Weights of a small GPT-style language model, trained from scratch on English Wikipedia.
Architecture: rotary positions, normalized queries and keys, capped logits.
Training: a variant of Muon for these matrices, 104M tokens.
Each number is 128 + 32 x the weight over its row's rms, rounded and kept within 0 to 255. Layers, rows and columns count from 0. The size above them is the row's rms in percent of the matrix's.

# layer 5 MLP gate, 768x128, rms 0.163, rows 432-485, columns 0-127
size [100 100 102  92  99  95  98 101 100 100 108  99 102 104 102 103 104 101  93  99 102  95 101 103 101 112 103  96 108  95 102 107 101  96  99 111 103 101 103 100  92 101 101  96  93 102 107 102 103  97  97 105 100  93]
[[167  87 145 174 118 121 111 162 158  52 211 101 138 120 108 107 115 121 199 131 145 107 168 128 142 142 173 124 155 141  93 132 133 176 107 130 126 101  85 125  89 140 113 104 120 166 106  91 161 145 143 134 170 121  68 104 200 143  95 164 174 167 150 149 134 137 160 181 152  77 110 116  99  98  74 118 144  88 128 156 157 132 194 109 110  84 153  99 149  60 101  85 125 104 143  82 147 161 113 148 109 159 168 172 108 173 137 133 167 148  94 131 109  92 137 130 120 156 136  60 150 161 167  95 142 102 196 107]
 [134 134  94 140  95 140 138 129  92 113  98 140 143  97  51 194 149 140 145 157 105  94  81 149 105  73 109 122 103 161 122  78 120 140 131 167 106 121  95 106 165 143  89 114  90 128 150 161 155 110 111  93 125 135 143 125 178  85  98 108 196 142 215  89 123 110 121 144 176 145 138 126 132 151 148 149 163 177 125 175 177  57 105  89  96 125 111 155 130 149  81 132 184  87 161 119 133 198 152 127 153  84 117 140  90 131 101 119 158 154  70 116 124  61 103  78 119  64  91 127 132 160 161 172 117  74 121 105]
 [163 148 149 116 157 132  94 174 145  76 106 166 116 103 155 151  78 148 133 123  82 156 100 148 146 102 155 127 205 127 132 117 112 137  60 133  98 109 110 162 100  98 126 144 123 177 149 145  94  93  78 216 142 175 203 119 142 107 111 152 138 143 133 125  69  94 160  90 170 192  79  94 154 104 188 111 205 187 141 210 117  91 105 134 151 124 157 110  91  96 140 152 117 120 107 134 141 180 147 169 117 117 106 123 167 135 106 172  62 119  98 140 119 102 130 104 150 103 142 115 116 110 130 138  82 155 130 104]
 [153 191 149 142 139 102 151  41 118 119 161  97 120 138  85 134 137 130 107  82  85 112 102 180 108 146 143 172 121 126 133 128 161  45 115  95 189 141 129 127 113 129 228 110 147 164 100  98 170 108  95  93 166 170 115  97 129 109 122 137 136 162 168 138 196 114  52  77 184 136 182 115 118 132  98 127 141  93 144 139 101 135 134 108 147 175 119 146 137 102 170 129 128 146 145 147 136 155 179  80  74 111 105 171  91 148  73 140 131 167 114 175 109 100 176 130  99 109  58 109 133 150 103 156 135 117 110 138]
 [134 120  73  85 162 117 145 107 166 112 152 132 154 126 118 129 136  88 110 109 129 112  99 141  89 137 104  94  65 128 120 100  89  78 171  96  97 179 117 172  55  91 141 190 140 160 160 178 133  99 146  91 106  91 178 139 194  87 153 112 183 116 108  52 158 111  57 150 159  56 137 102 139 149 188 159  98 119 114 137 175 115 128 108 167 127 116 135 162 126 157 150 129 157 114 164  62  77 153 119  92 166 166 136 106 129 147 136 141  78  79 135 174 132 135 110 133 117 140 143 154 160 116 175  84 115 165 116]
 [113 129  39  89 145  73 113 124 119 168 157  86  99 126 125 124 128 115 148 103 173  87 139 137 126 176 129  76 162 132 137 155  66 148 131  97 152 112  85 102 122  72 155 184 141 132 151 144 149 147 156 154 116 151 157 163  83  74 169 113 147 200 117 130 115 117 130 130 167 126 153 122 113 168 142 103 118 117 158 137  84 136 105  64 145 187 125 169 137 110 113 147  67 107 155 127  68 118  80 141 199 160 174 120 156 138 140 117 149 139 131 212 100 109 141  88  49 141 120 156 129 130  74 133 136 125 188  80]
 [126 115 136 124 122 118  96 151 134  96 154 146 120  96  71 113 113 143 104 124  86 130 126 123 111 138 129 156 147 122 150  68 137 123  95 138 123 130  97 173  89  56  86 102  82  71 129 128  80 115  73 139 195  58 121 167  94 100 197  65 152 120 155 134 124  80 146 123 142 136 143 142 144 117  91 141 103 147  31 152  81 152  82 159 130 133 155 119 168 139  69 164 107 125 153 190 133 157 137 106 117 141 197 112 120 114 120 178  83 155 136 120  91 121 144 150 108 176 133 156 120  77  78 179  83  93 122  75]
 [137 131 109 163 107  95  91 111 144 129 170 156  86 103 187 169 130 125 152 158 104  83 157 127 133 168  93 153  71 156 157  97 144 186 125 111 127 145 126  83 131 163 181 163 110 130  72 138  92 130 130  98 153  43 161 103 127  83 100 157 131 102 129 173 131 145 109 155 109 102 136 113  77 148 134 181 120 135 144 172  57 111 113 113 103  73  94  41 175 122 146 121  66 148  95 128 159 122 156 132 162 154 128 151 160  81 131 166 109 101 160 144  83 129 196 167 109 128 171 121 155 141 166 190 109  92  90 149]
 [183 121 133 100 204 121 168 108 136 145 191 123  90 109 129 118 122 143 108 148 119 103  61 150 115 122  97  51 144 108 126 148 187 148 182 133 128 116  90  78 161 138 157 154 103 106  85  96 110 126  79 113 101  44  97 131 160 106 123 157 156 149 152 145 122 106 124 114 174 139 157 125 138 150 136  86 143 105 137  94 114 134 199 112 161 161 168 168  98 156  99 189  71 129 160 121  94 157 129 132 153 129 173 205 157  67 104  85  93 108 188 146 127 153 132 166 119 124 129 199 117 147 132  92 162 148 146 104]
 [153 182 109 112 113 177 129 150 108  89 163  82 124 102 134  96 124 195 126 135 138 105  85 103  99 153 166  73 130 177 124  84 111 139 131 128 122 130 104 118 100 131 148 128  88 136 123 110 102 102  89 139 117 144 184 132 174 177 119 100  85 180 149 170  89  88 128 121  83 121 145 107 114 110 134 129  88 128 192 134  87  91 144 205 110 119 112  47 137  60 107 126 130 110 118 127 125  94  81 179 125  76 118 145 100 109  68 125 138 148 127 128  92 120 121 143 108 130 201  91 119 116 211 118 168 157  35 111]
 [111 108 182  97 109 150 133 149  71  70 122  66  82 148 129 125 185 163 141 183 170 143 100 136  89 144 182 129 170 186 161 146 118 189 145 120  86 147 113 114 161  74 148 106  82 143 125  89 137 149 148 104 133 120 145 103  65 133 138 125  68 117 116 151 122 132 122 103 162 158 162 132 182 148 140 109 128 103  51 121  73  89  41  92 101 102 145 212 176  93 118 135 156 126 126 156 138 153 127 172 129 141 120 135  91  96 146 135 108 120  81 139 121  95 123 157 118  75  95 147  83  89  94 111  95 105 104 129]
 [ 85 185 180 139 115 141 150  92  90  87 151 101 101 165 168 115  99 154 148 115  96 118 101 144 180 119 107 135 107 199 122  88 162 167 122 100  87 111 118  91 127 171 100 137 170 166  86  96 121 145 107 148 145 133 150 110 136 163 145 173  60 104 127 146  51 116  81  93 160 139 112 126 156  39 200 169 103 177  97 150  92  90 120 186 130 154 114 129 147 134 144 155  65 134 129 115 132 180  81  86  91 175 121 128 136 133 144 118 128 165 134 155 143 106 112 158 145  92 121  96 137 202 145 103  84 109 101 147]
 [141 141  52 135 113 107 156 148 124 142 109 201 128 125 144 147 160 136 133 150 148 104 123 131 150 100 106  95 197 154 148 149 186  58  94 130 114 161 143 152 157  91 152 141 116 175 186 142 141 125 134 159 106 111 167  98 131 110 105 153  62  92 115 163 129 109 156 114  68 202 125 148 154 132 155 123 115 158 177  86  94 125 142  79 113 110 144  75 146 151 169 187 122 114 156 116 138 176 148 127  95 106 114 153 253 120 123 115  77 143 144 137 158 172 164  99 137 140 103 140 150 136  59 155 144 141 179  98]
 [ 52 142 109  84 129 184 123 142 113 172 129 134  98 159 102 128 176 123 116 156 172  77 172 149 137  92 119 121  96 169 165 147 136 153 123 152 151 159  99 143 157 112 155 169 126 134 115 147 152  81 162 158 163 171 155 119 170 113 126 176  98 151 131 118 134 187 158 130  92 118 119 164 137 125 148 183  82 146 151 130 149 145  38  99 131  69 117 127 112  76 136 127 106 164  78 152 164 141 110  98  94 148 161 207  96 115  92 126 198  97  83  66 129 154 100 118 108 116 186  79 159 173 133 139 115 168  80 122]
 [ 65 133 217 120 164 119 108 147 133 133 121  98 142  96 127  94 158 135 181 145 100 100 146 118  87 145  92  51 106 132 115 114 128 110 167 120 119 127 116 112  98  95 189 154 119 173  83 145 157 121 154  98 111 142 203 109 137 175  58  73 120 169  95 124 160  82  83 124  87 156  94 158 115  59 159 126 119 152 145 171 164 102  97 167 128 110 133 101 144 104 105 127 128 156 185 152  92 135 192 161 128 100 158 184 142  84 127 156  78  97 132 143 136 163 115 132 137  96 100 116 177 105 102 189 130 103 177 112]
 [ 83  95 111  87 168 143 146 118 132 145 151 112 131 130 146 138 146 165  98 112 158 128  99 117 144 145 145 151 131  82 152  66 113 152 179 144  99  27 173 110 119 108  87 169 103 118 176 172 180 136 168 106  85  87 116 120 136 146 119 172 132 119  64 123  86 134 133  72  89  61 108 169 139 102  73  85 113 121  74 158 157 119 106 129 120 148 117 108 151 109 124 166 103 183 127  83 143 121 138 127 154 151  85 123 157 104 132  22 142 156 157 136 155 143  55 148 130 160 139 114  62 105 119 178 152  97 118 146]
 [144 159 126  97 162 149 132 104 112 110 101 191 103 147 141  85 128 133 141 194 155 121 110 162 191 114 145 112 159 138 100 102 148  95 146 111  97 155 146 136 162 190  95 179 135 185 202 164  68 112 151  75  91  96 112 119 128  55 135 159 121 132 120 120 134 133 131 144 170 117 167 115 125 101  79  84 127  82 138 171 116 125 127 115 113 152 118 126 118 228 121 111 116  98 188 173 116 138 126 137 129  92 118 138 124 142 140 142 138 136 107  82 210 138 142 130 105  84  85 135 129 103  68  62  86 201  93 124]
 [ 62 120  66 113 148 106 130 107 130 211  88 152 121 143  94 104 146 162 120  77 152 198 138  64 115 157 156 132 175 172 124 107 125  97 116 139 163 117 169 181 108 109 108 119 100 152 109 121 109 218 110 122 107  68  74 113  86 157 129 173 159  87 131 147 168 129  92 140 120 107 198 139  87 122 170 116 123 128 108 108 114 131 116 149 136 156 148  97  93  85 104 117 131 188 112 138  97 125 112 121 144 117 195 151 148 120 176 137  54  98  98 138 144 187  48 123 138 101 115 134 140 121 127  82 147 148 164 131]
 [145 119  96 185 139 127 103 134 135 147 189 110  93 188 149 143 147 139 122 142 163 119 162 156 112 160  78 120  83 153  83 160  99  71 141  67 133  96  82 139 129 135  84 178 146 164  97 178 167 105  48 178  87 109 118 134  97 117 161 113 164 150 121 115 138 119 145 135 163 149 146  78  94 155 140 128  84 109 143 118 149 142 133 129 138  99  79  58  61 101 143 152 113 169 171 115  85 175 160 143 126 161 168 131  58  65 102 202 114 127 130  75 115 105 118 161 132 136 114 176 142 123 169 158 127 143 161 107]
 [136 129 167 123  76 106  97 129 120 120 132 120 122 109  86 185  71  81 119 155 118 108 127 125 168 126 100 158 105 158 136 162  76 111 114 127 139 134  97  90 159 133 145 154 119 128 109 158 103 153 192 117  99 168  98  72 174  88 101 166  67  46 134 137  79 158 160 105 103  81 123 118 120 151  91 169 159 156 119 160 165 117 114 148 136 146  90 157 128 136 136  71 143  82 142 147 118 113 134 161 128  91 102 113 148 130 198  50 132  86  80 134  73  95 123 159 136 163 115 109  44  81 138 106 178  97 166 184]
 [146  60 118 154 115 135 164 128 165  81 143 141 121 130 169 148 124 167 135 153 173 168  99 123 166 170 151 164  67 129 150  68 102 143 143 131 106 145 136 119 131 151 148 155  78 122 143 167 148  76  88  91 125 183 181 149 132 138 189 167 134 133  88  90  61  89  61  87 170 140 134 142 127 168  85  91 154 177 197 117 191  70 136 108  82 163 132 153 169 136 114 131 132 154  80 117 107  86 155 179 172 141 159  81 134 100 137 115  79 158 136 108 105 124 157 126 103 139 128  94 141 153  87 128 176 156 119  99]
 [140 130 136 107 153  86  67  51 112 143 105 162  57 125 139  91 148 110 141 125 150  85 101 158 132 118 164 113 108 167 124 127 168 180 104  71 172 183 131  97  98  92 111 186 157 174  98 105 124 158 106 114  91 165 111 110 122 102 150  89 131  93  69 116 202 118 122 180 111  66 157 165 159 116 152 144 130 111 138 105 135 166 143 120 137 198 174 144 120 133 134 171  42  51  98 126 100 137 122 151  92 129 108 168 125 131 165 151  84 117 112 123 126  72 135  97 143 137 121  84 105 157 117 142 110  98 183 149]
 [118 116 112  69 130 121 164  80 137 224 102 122 180  87 116  73 150 126 146 151 154 134 128  89  96 141 141 175 148 161 112 120 108 129 140 122 111  93 120 111  95 142 182 170 100 161 114 137 109 145  98 100 175  78  83 143 133 100  97 100 128 140 152 148 120 112 115 137 122 170 181 102 163  92  92 124  39 170  87 133 174 141 133 159 109  63 119 125 130 142 118  67 140 149  85 103 139 163  88 192 140 122 117 167 185 144  90 120 131  80 115  97 126 186 114 106  76  95 145 142  92 159 127 210 154 118 118  82]
 [111 114  76 151 125 110 162 154 132 170 130 176 125 127 111  83 129  53 171 150 107 182  84 150 143  78 126 138 122 149 175 138 116  94 114  82 120 111 119 125 124 127 133 125 128 137 125 147  80  59 120 129 148 107  97  97 144 132 117 149 120 157  84  89 134 114 129 117 140 156 114 143 109 133 124 190  82 166 112 161 183 126 223 113 150 183 117 118 124 165 148 102 166  86 157 164 136  94 179 182 125 121  90 167 145  91 134 113  63 101  87 155 168  94  37 137  94 145 135 133 144 177  59  92 159 185 146 151]
 [128 102 154 118 138 119  80 132 107 104 190 128  76 182 118 141  89 172 144 102 182 171  54 135 168 119 174 162 112 157 129 112 152  91 177 110 144 104 143 161 112 135 192 137 124 147 135 119  77  97 180 130 187 201 138 114 153  99  83 151 160 108 121  80 106  84 160  96 180  94  94 112  81 115 129 118 175  73 132 140 121 131 145 138  83  67 109 123 122 167 125 147 177  82 135 143 170 139 151 106 133 124 120 115 136 136 120 212  97 107  82 118 158 147 136 119 148 158 186 156 110 134 200 105  99 158 124 156]
 [ 97 129 121 145 104 187 166  42 146  81 122 100  80 146  97 138 118 139 132 119 137 162 111 150 137  91 117 167 140 115 177 128 128 144 100 184  75 115 112 108 114 134 166 103 113  95 184 118 120 152 110 116  62  80  92  63  88 127 102 101 189  85 127 111 147 168 139  91 112 107 130 111  78 110 130  82 187 134  93 235 166 166 147  96  83 120 101 121 142 115 114 118 116 158  78 140 122 111 137 111 110 126 139 115 106 115 148 120  86 197 182 124 170 144 153 192 118 150 165 132 119 174 107 142 111 147  66 138]
 [155 132 133 197 164 165 137   0 111 100 149  96 128 132 123 134 186 114 176 125 175 102 131 132 162 172 133 129 213  97 129 112 126  99  92 125  57 167 166 134 143 178  84 139 111 168 151 111 171  43 150 126 109  50  91  75 109 153 167 129 123 138  76 130 131 122 123 144 101 124 150 101 111 180 180 138 161 146 146 165 114 121  97 150 124 126 129 155 126 138 109 134  78 106 115  89 146 126 138 107 129 153 143 157 159  95 114 139 120 140 132 102  98 156 123  95 136 157  95 190 149 124 141 158 165 148  80 147]
 [158  99 154 168 175 110 141 175  98 137 137 106 196  91 161 176 123  93 172 138 113 121 132 144  89 113 120 193 119 128 173 137 124 137 170 106 103 149  78 150 185  96 125 113 128  95  80 157 123 120  92 137 132 119 117 105 174 111 120 107  94 188 171 114 116 104 111 121 143 111  91 136 126 123 174 110 195 100 185 140 117 193 103 101  99  98  90 107 133 130 109 157 143 120 171 102 188 100 186 128   4  74  78 119 152 153 105 121 120 145 162 115  94 139 114 174 154 138 129 135 120 141  89 110  82 120 174  89]
 [113  84  87 123 102 125 140 169 121 121 120 182 134 127 134 168 187 100 130 118 150 133 133 157 126  92 124 140  80 185 111  82 139 174 172 104 112 123  68 100 113 125 118 112  87 135 124 156  85 108  32  84 110 131 118  90 181 160 163 135 117  64 143 227 129 148 105 110 112  70 177 138 103 121 171 100 102  84 158 101 117 163  92 132 165  87 104 101 110 174 155 159 159 163 160 117 140 161 142 150 139 149 136 145 185  74  90 147 136 128 148 126  92 130 103 172 161 114 165 162  87 147 100 133  97  69 170 140]
 [119 136 121 134 161 123  90  98 155 102 140  82  59  67 117 109 135 164  72 116 110 117 134 151 143 168 196  87 151 126  67 153 152 139 102 142 133 160 121 192 140 193 170 110 151 124 114 171 119 142  48 127 118 135  89 140 130 126 171 128  57  88 114 154 140 146  99 202 153 115 196 124 153 136 106 174 122 120 109 145  88 150 135 222 101  93 135 126  77 119  92  93 132 154 100 159 134  70  95 139  80 101 113 162 137  82  80 109 163 113 128 121 118 134 119 141 172 116  96 118 160  88 138 115 125 116  85 169]
 [179  82 112  91 125 134 111 156 116  98 127  80 102 110 161 127 179  97  93  96 159  92 112 128 126 101 162 121  98 138 138 180 157  74  87  93 167 126  95 156 119 131 143 186 105 145 120 161 142 130 139 192 230 131 140 142  78  90 119 104 112 146 148 132 157 131 169 171  99 189 173 193 127  77 137 114 100 138 157 157  99 134  79 125 105 167 107 193 192 127 124 157 103 146 119 124 109  98 115  72 121 174  88  89 101 118 119 171 110 122  71 206 142 145 134 118 117 126  76 172 122 142 128 136 111 139  78 140]
 [113 194 158 134  86 148 147 132 175 148 143  95 121 147 123 159 110 200 139 103 140 141 186 128 170 103 134 159 109 106  88  43 153 130 135 109 129 133 162 141 125 148  85 156 122 147 123 175 120 164 117  98 136 149 124 172  72 109 141 135 166 108 126 108  80 152 113 101 241 104 114  77 115 132 114 119 101 123 164 115 143 163  88  44  96 117 108 170 131  93  94 112  98 117  91 149 109 145 100 145  78 114 112  82 174  92 154 155  71 173  69  86  74 122 143 141 136 117 103  85 118  84 126  84 169 124 148 133]
 [103  87  79 118 162 157 136 117 159  72 169 110 136 170 128 135 141 153 104 127 159 156 174  91 154  94 136 132 112 147 122 164 101  90 190 129 121 103  59 162 119  80 122 148 156 136 123 163 180 155 157 156 109 125 129 151 175 135 103 167 105 127 127 124 141  66 118 105 169 132 102 105 209 147 142  98 154 111 170 136  23 178 122 123  77 133 108 145 135 157 174 149 145 123 169 166 168 164  70 199 106 136 145  81 126 136 158 139  81  99  99 149  82 127 137 153 104  97 168 122 166  67 117 120 143  76  98 129]
 [105 116 141 146  87 156  85 113 170 190 108  95 194 103 173 106  38 124 117 145 101  76  66 153 110 169  87 139 129  44  92  85  98 125 136 162 128 150 115 137 121 134 181  86 105 149 120 119 106 183 126 131 126 152 111  82 106 108 150 104 107 122  87 131 175 114  74 124 100 147 154 138 172 142  87 123 157  82  88  65 139 143 156 141 128 191 146 150 109  93 122 128 164 151  68 128 164 155 103 154 128 127 153 151 157 135 120 151 127  74  72  96 159  95 146 145 156 140  92 132 106 169 195 164 101 160  99 124]
 [136 121 139 135  79 104  66 164  55 171 102  81 170 144 121  87 152 113 100 162 142 146  56 118 126 112 144 149  93 141 189 152 122  58 123 170  75 146 157 163 127 122 106 129 115 143 139 145 129 135  92 171 135 110  98 112 133 110 152  95 117 143 133 108 145 116 129  89 122 189 141 163 110 113 142 112 136  79  22 113  99 104 143  80  86 113 146 130 200 152 119 168 119 130  32 152 145 121 128  85 111 101 126 159 179 156 108 120  67 139 118 120 180 142 141 136  49 165 116 125 139 140 117 105 162 133 154  89]
 [164 108  93 104 154 148 130 138 145 182 139  80 211  52 151 111 132 107  77 133 103 138 127 118 106 154  86 149 145 149 172 152 191 113 127 140 180 136  89  66  33 139 116 103 138 154 159 107 123 149 117 151 102  98 160 143 132 148 123 109  52  70  63 142 137  88 178 136 180 152 102 151 141 135 160 134  76 129 128 153 120 114 126 113  97 170 124 129 151 108 149  99 154 112 114 128 144  81  73 150 112 188 135  55 127 129 152 136 121 112 112 153  98 142 134 187  83 104 131 139  76  72 122 132 154  85 160 120]
 [164  92  59 160  67 134 140 180 158 134 117 148 124  67 125 116 182 117 199 173  94 101 141 120  96 105 133 130 169 139 128  87 188  89 153 102 125 155 136 116 164 156 131 136 103 109  88 110  95 115 124 125 147 136 102  93 126 110 184 123 144 193 141 161 109 137 107 159 160  83 100 107 166 127 143 128 208  87 133 132 128 169 110 135 129 136  56  33 134  95  98  69 131 145 175 171 106 103 160 134 175 154 138 120  78  93 130 158 100 119 114 145 214 173 101 138 144  86  86 124 109 109 127 128 121 130 140 143]
 [ 98 159 139 110 117 165  50 130 199 111 129  67 112 177 132 117 156 118 126  89 135 157 158  70 144 113 119  97  93 116 149 122 107 149  96  92 136 164 151 170  98 101 135 139 152 176 117 246 127  79 112 169 132 141 114 137 131 106 138 200 162 140 158 142 101  73 142  95  95  59 169  78 115 118 140 148 117 141 143 157 112 102 129 138 194  89 132 114  99 131 150 107  67 115 146 100 146 138 123 137 100 118 183  98 128  99  87 158 103 125 173 139 171 127 104 157 174 107 144  91 122 186 135 122 145 163  67  93]
 [107 133 105 130 141 143  86 126 117 111 125 129 165 126  85 188 175 142 123  88 144 133 140 190 128 126 144 122  73 109  98 216 175  99 122 119 190 153  84  94 152 131 120 137 133  86 187 150 156 163  79  84 116 109 123 148 152 130 169 147 130  89 139 125 100 109 194 115 163 150 110 161 140 119 124 192 124 109 155  96 177 170 113 105 205  79 150  69 149 147 107 120  99 170  74 151 130 152 129 205 178 133 110 130 103 149 153 107 114 134  86 107 108 172 179 149 127 138  32 147 139 131 135 160 145 125 101 148]
 [222 113  88 176 131 169 130 130 185 130 105 155  74 112 123  94 111 101  73 114 129  83 199 114  72 106 166 137 116 159 195 121 167 198 154  96 115 122 153 169 117 132 127 126 107 134 163 128 117 112 157 188 165 144 135 146 103 136 112  91  98 139 103 132 134 111 108 139 116 124 146 146 122 103 137 106 138  42 157 147 134 180  99 186 146 121  77 121 184 125 138 127 113 203 124 168 172 135 140 106 126 109 123 136 153 108 127 106 145 139 156 107 141 143  35  86  99 126 128  66 158 156 134 152  73  98 171 113]
 [ 94 110 162  94 156 110  82 121  43 161 129 112 102 135 108 144  94  78 155 100 147  54  73 146 144 175 153 166 141 166 148 163 151 121 133 141 142 149 101 126 102 155 131 130  78 103  97 124 177 117 135 144 135 129  88  57 102 140 136 148 170 148 122 108 165 116 145  80 147  77  92 145 144  87  96 149 108 104 169 116 167 131  94 164 169 155 163 122 142 169 156 193  83  79 124 168  92  97 182 130 172 143  94  83 154 123 177 143 133 129 149 131 142 189 133 146  90  49 121 114 103 115 107 106 140  61 167 162]
 [ 73  78 189 162  87  91 104 111 133 101 189 122 109 103  98 141 122  71 159 165 128 143 100  79 148 138 117 150  82 123  96 141 134  86 109 143 149 131 112  98 131  98 177 121 119 134 135 191 123  96 126  95 127 169  68  78 133 106 138 123 147 152 108  44 114 123 163 127 115 124 150  74  88 129 147 114 178  59 110 159  82 159 131 127 140 136 129 147 108 105 131 113 189 196 175 112 157 101  76 104 113 176 110 140 134 137  74 205 113 142 162  61 106 134 136 131 158 115 167 194 120 158 157 110 155 120 110 157]
 [ 71 133 148 113 157 110 147 166 140 129 111 131 145 148 123 115 161 124 123 156  59 164 133 175 182  77 141 106 106 145 163 148 118 101 180 163 142 107  99 156  87 108 101 113 108 152 203 114 103 130 171 125 164 121 114  87 122 118 198 125 157 186 131 115 144 131 153  71 132 140  90 161 146 109 126  95  96 132 140 141 167  96 131  89 124 135 114 147 116 141  64 147  77 117 151 111 160  98 174 100 109 106 119 142  64 144 119 178  50  84 122 149 110 147 117 185 145 131 141 127 190 160 232 174 117 105  88 187]
 [168 114 147  89 166 150 131 164  93 114 167 105  70 169 166 141 147 162 127 144 146 152 151 118  84  99 135 117  95  49 157 145 133  90 114  64 135  75 154 117 152 154 179 167  79 141 133 138 167  62 153 153 139 150 125 106 185 133  97 117 188 182 129 116 100 187 188 180  98 149 157 138 189 116  88 140 141 122  99  94 112 150 131 148 124 123 145 157 108 128 120 146 189 150 141 205 158 166 109 119  80 145 152 158  97  99 173 114  54 135  96 119 132 121 138  96 139  99 177 131 155 182 123 117 178 140 122 139]
 [ 94 110 105 137 129  83 133 105 105 121  83 160 156 118 153 118 133 138 166 177 147 136 144 131 141 157  92 142 101  63 106 172 113 170 117 141 115 143 158 108 190 125 104 103  51 101 123 124  58 196 126 141 170  96 112 153 143 148 111 126  98 172 102 104 130 176 155 107  85 141 153 183  73 172 148 139 130 145 107  94 131  87 158 133  73 168 140 118 172 180 146 163 124 216 138 132 181 135 133  90  91  94 111 152 117 116 133 113 132 123 145  80 207  96 105  93 105 112 116  97  80 172  86 117 109 111 200 103]
 [ 58 179 129 141 145 147 141 131  92 135 119 153 162 129 129 120  79 101  85 182 186 105 124 171  61 125 113 163 148 159 151 172 128  98 154 162 112  85 181 140  83 150  71 130 173  86 185 118  81  94  85 155 162 136  83 176 186 207 188  56 108 148 139 164 118 124 109 117 114 169 110 156 136 151 117 152  92 172 116 103 146  95 120  91 125 123 124 161 137  64 125 150  66 155 135 164 134  80 130 116  80 135 131 144 162 132 142 132 134 166 165 144 144  96 112 186 138 149 158 115 124 110  94 115 140 123 114  84]
 [171 148  81 116 197 148 149 115 128 141 110 169 135 167 110 142 109 147  97 124 129 138 135  68 129 143 169 165  95 124  93  79 147 202 108 116 123 161 161 192 151 184  97 130  84 133 108  68 137 132  99 140 150 122 111 120 124 154  94 117 119 145 102  61 112 128 129 166 167  84 139  86 174 142 104 106 117 123 126 145 164  37  69 105 134 129 100 144  96 120  91 158 116 188 120 194 127 151 168 173 116 104 118 152  85 135  89 114 111 130 135 129  64 130 130 116 194 169 121 190 185 135 112 174 101  83 143 104]
 [130 124 122 142  89 124  86 115 116 178 130 169 106 143 137  96  97 133 155 103 107 104 122  98  50 163 127 126 174 141 124 183 123 119 117  88 138 183  50 117 127 130 144 144  72  79  81 123 163 149 120  77 137 169  85 131  78 106 154 103 133 118 119 190  86  80 155 155 140 117 182  85 171 132 106 121 111 150 162 121 116 143 132 107  89 121  98  96 177  86 109 124  95  91 183 110 105 144 128 101 104 126 157  83 159 119  71  89 119 135  65 129 173 168 152 135 158 166 104 154 179 102 160 143 154 121 233 128]
 [149 117 135 144 130 165 136 134 149 119 139 178 136 110 148 139 169 159  84 119 150 136  70 104  51 165  77 178 129 145 131 130  92 177 176 123 127 106 117 117  74 136 130  93  96 144 120 140 136  61 123 161 121 166 136 150 189 139  70 104 124 138 115 167 126 111 168 121 213 158 129 175 137  98 110 144 188 182 161 148 103 120 133  83  89 170 171 126 131 141 156 136  91 180 116 162 189  83 164 140 155 109 131 149  99 124 154 189 134 139 147  75  84 116 164 123 118  88 191  90 125 156 111  93 131 196 170 150]
 [128 148  67  85 107 137  98  88 104 154 187  76  77 130 138 189 137 104 166 103 136 107 111 115  77  75 151 124 150 116 136  91 137  93 140 132 154 158 167 119 152 147 140 108  81 132 111  84 156 121 136 178  98 112 120 136 158 104 148 161 141  56 132 145 128 147  81 136  84 185 175  82 102 137 106 124 101 148 153 143  81 148 110 168 176 216  71  69 124 115 164 124 108  96  90 149  71 172  99 108 147  89 129 142  58  83 161 172 140 167 120 142 112 131  90 167  99  64 126  95 130 117 158 118 126 135 126 125]
 [ 60 119 118 139 161 140 137 150 143 119  70  62 141 175 109 148  98  97 165 214  99 127 123  95 126 154 133 159  48 208 156 155  81  96 151  91 135 101 154 148 136 134 133 158 163 121 113 155 197 141 163  89  68 141 144 117 114  72 102 106 163 105  92 146 120 120 153 166 169 115 151 125 118 108 143 138 165 128  89 160 149 123 106 107  89 168 104 169 107  75 144 131 178 150 107  70 137 176  87  92 113 171 123 131 118  62 121 149  89 124 167  77 141  78 112 158 126 128 149 148 140 163 137  87 159 111 143 163]
 [182 113 151 102 174  51 110  83 151  89 147 102 174 131 106  83 129 103 120 122 153  75  96 163 138 171 105 136 149 113 122 181 151 126 111 151 123 108 127 182 114 108 173 165 165 178 145 125 170 107  97 126  95  96 189 134 121 154 102 139 143 167 123 163 170  53 110 108 131 120  97 161 116 102  97 110 188 135 102 131 140  87  66 157 106 143 180  73 117  63 119 110 174 123  94 171 130 129 110 122 133 112 115 172  28 103 161 130  93 135 139 102 126 140  81 180 113 108 152 156  98  71 118 131 165 127 160 120]
 [104 123 101  94 139 236 122 173 174 127 131 124 114 108 121 103 100 107  90  97 156 175 159 115 111 180 133  88 142 174 148 132 175 153 122 125 135  94 127 146 132  88 112 113 119  93 101 134 187  90 117 116 124 159 137  90 121 160 136 144 156 118 142 160 100 176 163 119 134 193 114 106 146  99 106 209 176 143 126 112 147 118 118 103 156 119 126 122 139 129 117 132 229 133 133 171 191 134 126 113 137  96 132 174 158 108 155 107 159 104 139 129 139 170  46 150  40 138 166 120 191 186 143 164 101 132 170 111]
 [100  73 118 113 103 123 169 129 201  89 116 110 207 141 123 133  68  87 136 178 153  95 120 131 167 150 141 128 105 135 146 105  87 136 165 115 161 136 184 121  85 108 141 149 114  87 101 113 137 186 153 132 125  87 111 160 150 122  72 170 127 129 152 122 150 164  69  67 150 111 123  98 119 150 106 123 156 145 137 174 211  98 126 138 134 125 111 124  75 153 153 120 153 161 132 169 165  96  82 167  86  60 173  96 130 128  91 145 162 144 105  76  83 137  84 111 154 143  80 187 143 134 175 129 160 179 131  89]]